Each number is 128 + 24 x the weight over the matrix's rms, rounded and kept within 0 to 255. Layers, rows and columns count from 0.

# layer 10 attention output (transposed), 384x384, rms 0.157, rows 16-17,48-49,80-81,112-113,144-145,176-177,207-209,239-241,271-273,303-305,335-337,367-369, columns 288-383
[[141 117 147 113 151 147 137 143 166 137 157 125 123 130 117 127  72 130 109  96 120 127  90 112 177 118 131 117 167 127 125 147 118 133 105 133  86  77 113 145 150 151 121 122 132 128 110 139 157 125  86 133 121 133 134 117  79 101 135 112 130  93 134 130 149 127 154 161 147  97 145 138 125 141 110 159 102  91 137 159 162 148 143 125 131 168 124 113 130  65 147 111 117 102  90 146]
 [136 145 169 159 175  98 115 156 124 130 125 140 136 141 169 107 158 140 123 131 120 130 110 131 104  89 135 125 125 134 153 131 147 157 110 139 127 113 123 134 108 136 152 128 108 110  75 163  91 177 155 126 139 157 116 122 159 155 110 170 103 136 120 133  82 132  88 128 123 121 156 133 112 154 148 141 125 117 133 155 151 131 140 156 128 146 119 172  87 135 142  95  99 131 145  90]
 [135 166 134  95 151 133 150 103 164  93 128 141 117 116 101 139 155 136 139 132 124 152 118 141 123 153 138  95 121 126 163  96 163 125 128 125 154 134 135 166 124 111 157 135 120 140 130 139 123 149 157 123 181 129 156 128 138 140 116 111 121 174 160 115  84 114 116 124 127 122 161 149 103 144 115 156 149 134 114 136 138 109 116 133 114 149 121 135 149 149 146 133 130 113 141 129]
 [183 119 145 123 137 112 107 117 150 135  90  74 121 136 144 176 144 133 157 134 180 101 105 126 142 148 136 120 128  71 108  77 129 117 182 132 124 153  92 128 142  99 145 150 115 125 115 160 164 135 116 110  95 166 134 147 122 137 122 106 141 145 130 111 121 125  84 156 137 159 111  90  98 175 127 115  85 181 147 102  75 146 160  91 134 127 128 145 115  95 128 120 158 155 116 130]
 [171 104 174 130 136 123 149 175 171 145 149  74 111 114  96 128  92 110  91 112 115 123  86  67 173 129 103 125 208 152 119 146 130 118 135  96 111 110 132 158 169 153 149 111 118 138 154 182 177 110 115 112 117 121 146 129  77 111 123 125 112 124 120 150 125 102 143 202 116 125 125 176 106 144  93 137 113  86 132 164 198 140 177 150 141 164 129  80 137  72 183 120 155  68  78 174]
 [143  92 173 156 199 139 146 168  74 138 129 123 158 137 173 146 171 150 148  68  90 161  92 114  96  52 181 132 147 134 173 118 166 145  65 142 141 123 141 156  83 113 178 151  79  76  90 125 116 185 172 139 118 199 150 122 172 177  89 175 100 176 118 144  96 127  84 152 107 147 145 114 110 183 149 182 167  99 102 225 167  74 131 167 121 131 120 164  98 143 178  82 142  87 139  69]
 [138 130 145 135 138 121  77 108  86 152 110 148 171  88 165 124 153 146 152 118  94 102 186 154 107 108 141 119 104 111  90 116 116 133  86 155 151  82 174 143  95 141 126 121 135  92 168 121 138 145 155 101 118 149 145 140 174 136  90 135 116 153 118 117  99 107 122  87 132 132  95 103 105 160 153 136 145 185 130  93  77 137 107 134 123 137  97 142 123 191 122 120 112 157 177 132]
 [ 92 134  96  93 103 140 153 117 159 117 116 150 122 128  73  81  85 132 112 161 103 117 152 152 139 174  81 154 135 139 132  90  88 109 107 128 140 150  93 141 149 108  78 120  91 131 160 110 102 117 113  96 125  91 147  88 141 106 160 100 153  93 107  89 160 117 158 119 167 111  85 147 120 107  93 107 105 131  70 113 127 114  78 126 113 141 148 130 159 129  65 142 176 142 107 156]
 [161 114 144 119 122 140 121 158 141 123 128 104 141 156  99 122 109 135 103 110 107 124 112 123 182 156 134 133 172 136 105 150 122 127 152 137  95  91 124 117 164 136 116 137 132 156 138 164 155 139  99 121 105 124 130 109  64 100 113 135 139 151 118 153 158 114 113 151 163 114 131 144 110 148  98 149 114  99 142 148 161 143 148 152 116 171 104 115 157  80 151 130 136 118  80 144]
 [154 108 143 150 150 146 133 153  92 126 122 111 139 120 158 121 147 157 142  98  80 135  88 126 111 102 167 124 142 120 159 145 156 141  91 153 130 124 138 131  96 125 149 148  86  99  75 149 108 145 154 137 128 176 137 125 128 157 123 170 125 158 125 145  95 112 100 134  85 140 150 113 115 164 148 180 150 115 115 190 152  90 122 143 116 127 101 128 110 133 152 100 112 100 144  86]
 [110 128 142 135 126 122 112 160  98 156  99 109 118 122 122 148 138 108 141 108 109 148 154 100 118 156 111  99 158 114 155 133 121 110 138 166 101 132 111 126 131 126 130 154 127 109 114 107 140  90 160 163 177  78 112 153 114 146 168 100 123 126 120 148 124 135 100 101  76 126 162 100 155 137 117 115 165  93 131 133 137 109  93 132 161  81 155 159 167 102  87 126 107 149 136 140]
 [139 129 146 154 147 116 140 111 144 140 164  89 135 117 144  82 143 125 131 144 139 130 114 115 139 161 129 112 168 132 114 103 144 164 121 155 146 143 155 150 125  95 131 135 172 155 174 133 125 127  72 124 117 102 107 117 138 128 136 135 150  94 145 145 106 139  98 127 137 133 107 131 131  93 146 132 166 126 134 121 113 163 161 128 137 126 115  96 128 112 107 146 101 180 129 106]
 [139 105 109 145 134 101 129 119 131  87 126 120 120 151 130 140 116 126  97 107 175 149 119 113 116 161 131 147 128  89 126 118 157 126 145 158 158 138 161 166 147 137 148 133 146 128  98 101 106 101 123 145 157 102 136  94 146 145 145 124 130 117 115 127 159 119 113 135 133 112 113 160 103 174 108 154 109 102 112 143 120 160 180  96 135  95 122 169 160 122 148 121 109 141 105 120]
 [138 112 157 121 124 148 120 144 125 139 112 115 160 198 119 119 129 149 134 136 146 113 139 152  88 147  93 122 133 144 127 110  99 149 129 140 115 142 125 151 138  88 132 135 149 120 141 119 114 140  82 107 100 122 120 147 106  98  90  71 160 143 166 102 117 149 137  91 150 131 157 143 125 105 156 120 156 141  97 122 144 110 125 111 108 116  99 119 116  81 167 137 113 144  99 136]
 [ 75 168 131 119 137 148 139 129 102 119 138 108 127 114 141 175 133 142 127 115 116 148 152 139 130 160 158 108 145 104  97 154 138  80  82 129 137  98 139 115 146 177 139  94 165 136 121 172 137  92 140 122 148 116 155 153  91 125 129 112 143  88 149 116 166 122 113 142 113 157 148 127 172 112 131 115 105 120 176 111 148 139 154 140 174 111 135 145 147 131 158 148 116 117 133 153]
 [172 134 125 150 108 117 167 122 140 164 107 151 187 113 136  89 170  65 161 103 134  71 118  92  90  88 162 123 131 151  99 103 137  84 114 105  84 114 118 100  93 165 103 137 122  79 154 166 114 187 124 131 130 155 114 144 130 133 141 184 126 174 193 103 126 130 145  80 124 131 140 110 110 151  65  85 134 109 153 156 127 138  75 128 121 161 114  95 171 123 101 109 116 135 167 146]
 [170 112 139 110 124 134 140 149 142 118 136  65  99 136 107 117 107 102 112 123 126 122  93 100 164 157 104 121 166 150 122 149 130 118 123 100 107 125 144 128 167 129 150 122 112 136 149 159 165 108 115 104 114 123 141 140  94 120 117 124 130 131  96 130 142 114 135 174 101 122 150 142 123 134 101 135 143  95 108 158 172 131 164 150 135 152 124 101 120  78 167 125 153  88 112 162]
 [136  86 148 127 164 142 149 136  95 129 136 116 136 119 155 133 163 150 147  75  92 146 107 109 119  63 156 117 133 133 162 133 166 130  91 127 133 137 134 137  88 130 170 136 119 100  96 121 123 160 132 150 122 171 132 122 156 157 100 146 136 158 128 133 102 110  86 144 101 141 135 132 118 164 151 167 143 115  98 186 178  84 136 158 102 129 136 129  96 144 175 102 117  90 128  79]
 [162 131 144 133 143 119 111 132 125 108 112  88 112 141 148 117 141  90 155 151  99 133 150 103 119 117 142 127 167 140 118 107 144 110 157 127 118 129 106 129 150 128 109 122 134 170 112 149 135 130  89 130 128 117 115 139 101 155 134 117 138 150 126 118 165 152 124 138 132  76  87 118  96 145 140 109 103 152 136 116 101  96 126 117 124 144 146 159 108 128 163 126 139 130 147 124]
 [123 120 120 152 103 157 143 172 133 125  99 146 159 124 118 140  97 121 127  94 141 129 133 115 117 129 118 148 124 136 124 127 137 119 112 107 126  98 122 116 122 124 111 147 104 118 124 134  95 130 156 117 150 114 122 137 133 120 148 146 144  96 106 133 148 143 120 146  97 114 113 115 136 130 114 130 126  85 157 148 160  89 125 148  92  97 156 103 118 142 122 139 101 135 161 148]
 [132 111 141 198 119 151  83 145 110 159 113 161 118 117 126 108  93 126 153  96 150 180 114 117 140 110 124 112 101 107 122 156 143 120 133 104 127 110 163 158 135 141 111 156 128 103 136 142 153  99 129 131 116 149 138 158 124 127 135 158 129 115 158 136 127 113 165 123 125 133 142 100 127 133 130 147 119 124 117 149  89 155 116 136 149 137 120 132 132 183 129 145 137 123  72 156]
 [129 117 131 113 143 131 114 128 115 104 115 109  77 155 134 147  99 161  95 172  77 176 139 149 117 163  90 156 147 138 153 102 135 162 122 130 120 142 129 160 137  73 161 119 124 122 103 125 139  78 129 125 164 119 145 107 149 110 106  83 156 125  72 121 123 148 134 128 162 161 118 174 130 103 145 145 181 180 118 123 141  95 162  72 124 127 141 150  82 146 128 127 125 110  83 134]
 [133  97 113 103 118 119 140 110 105 127 137 164 108 150 150 121 149 139 145 163 168 142 131 150  77  93 138 161  89 104 118 139 125 112 153 166 137 148 121 135  61 131  86 102 119 112 107  90  99 155 136 130 157 143  94 130 192 130 156 158 105 120 161 126 130 120 165 131 116 136 125 135 138 124 149 106  94 151 178  83  63 115 116 128 123 159 169 115 107 152  81 138 139 160 168  79]
 [111 125 130 145 104 136 109 127 136 102 143 179 134 162 134  98  71  85 129 141 111 130 139 138 139 150 107 136 110 112 119 153  88 144 176 131 152 138 104 116 130 143  99 155 157 164 166 114 125 132 127 112 123  70 187 128 136 110 115 109 141 121 105 103 117 140 135 129 120 137 118 104 159 102 119 114 155 120 120 109  90 132  72 113 117 129 152 103 131 164 119 151 113 140 135 145]
 [ 86 147 137 134 163 132  96  71  85 163  94 141 135 136 133 128  96 156 106 149 132 190 107 136 119 155 120 145 150 111 118 168 112 147 150 151 174 119 127 156 141 106 155 155 136 160 124  82 133  72 156 126  89  97 145 161 127 133 134 108 129 106 110 126 135 156 163 163 143 145  84 130 172 141 169 136 147 135 141 124 127 115 147 166 151 120 138 132  91  89 145 112 187 149 131 123]
 [ 91 144  80 145 126 135  94  94 136 103 140 184 145 121 158 119 156 115 152 141 109  90 180 150 111 104 143 154  81 139 111  79 112 136 140 115 169 144 106 106 142 116  65 139 155 153  95 123 132 138 138 138 115 127 126  99 105 152 143 159 136 125  96 122 135 141 129 119 158 148  81 102 136  72 142 145 117 140 144 110  97 132 141  84 143  82 136 136 134 167 108 121 163 161 143  64]
 [115 134  82  95  34 128 173 137 183 127  88 124 139 117 114 171 120 100 124 101 158 119 157 120 117 117 118 144 112 158 141 132  84 125 143 104 120 114 120  77 143 135 133 111 127 133 165  98 104 124 150 178 145 103 108 142  59 110 127 126 111 168 118 145 145 145 185  99 134  92  95 125 117  98 145 105  91 142 155 102 123 167 121  64 110  99 132 165 157 128  78 119 137 132 121 125]
 [ 92 115 126 139 120 136 141 140 111 136 185 129 129 148 100 124 131 170 125 114 157 140 128 147 169 135  93 146 141 110 161 137 135 192  97 111 130 141 137 177 136 113 118 139 141 155 147 110 139  97 123  91 136 145 116 126 123 106 112 133 120 131 144 145 155 126 117 157 126 129 162 154 119 119 108 138 155 136 106 127 117 132 154 138 137 138 104 144 149 154  94 108 138 125 148 125]
 [116 170 123 150 145 110 112 146 130 112  70 134 115 130 153 155 144 134 134 145 167 173 111 105 138 127 147 158 105 153 186 106 167 163 115 108 137 172 126 132 126 136 126 108 125 138 119 156  73 134 150 136 117  88 115 113 166 152 150 126 118 149 134 105 116 114  91 129 112 132 107 120 157 136 150 110 126 131  95 126 118 126  99 139 122 103 142 127 119 178 121 148 104  98 141 122]
 [114 119 109  91 122 126 137  87 119  99 129 136  97 129  84 146 116 136 118 173 142 144 130 153 120 142 129 110 105 124 115 134 119 136 156 155 112 137 126 152 158 133 110 134 140 106 122 135 129 106 126 105 154 116 115 138 133  88 140  83 125 104 144 121 155  99 164 135 140 136 132 157 150  94 136 103 143 119 148 104 107 138 132 106 167 150 101 109 155 100 124 164 103 107 159 123]]
# layer 10 attention value, 32x384, rms 0.179, rows 16-18, columns 288-383
[[150 117 120 151 114 109 131  87 130 161 176 154 115 172 121 143 139 152 138 123 103 156 109 175 138 154 142 129 122 135 111 121 118 130 112 105  81 121 110 114 113 113 167 180 122 111 136 101 120 139  91 159 112 124 142 122 126 110  70 122 109 111 100 171 128 145  94 154 117 131 183 136 124 100 132 127 150 131  62  97 126 110 130 105 148 115 112 136 147 117  51 154 125 116  87 152]
 [133 136 117 132 131 130 135 122 149 145 166 146  98 127 142  84 132  84 123 114 146 133 109  88 109 121 143 156 127 140 163 130 104 109 139 118 104 129 135  62 133 122 201 114 130 134  79 134 145 117 126 129 154 133  93 154 108 148 158 144  86 178  92 106 126 144 126 120 133 106 138 125 142 149 106 124 120 143 131 119 133  76 132 144 134 103 131 139 103 116 181 149  99 184 126 127]
 [125 149 156 130 136 177  92 119  53 110 121 137 106 143  99 115 116 144 132 100 108 126 114 102 133 122 128 122 130 152 164 138 114 166 175 175 131 154 141 143 116  99 114  98 114  73 139 150  76 137 115 129 155 151 156 123 123  82 110 139 146 136 115 121 158 116 110 116 174 112 148 111 140 118 103 133 122 182  91 181  92 136 161 145 136 125 133 145 122 109 140 143 147 113 139 125]]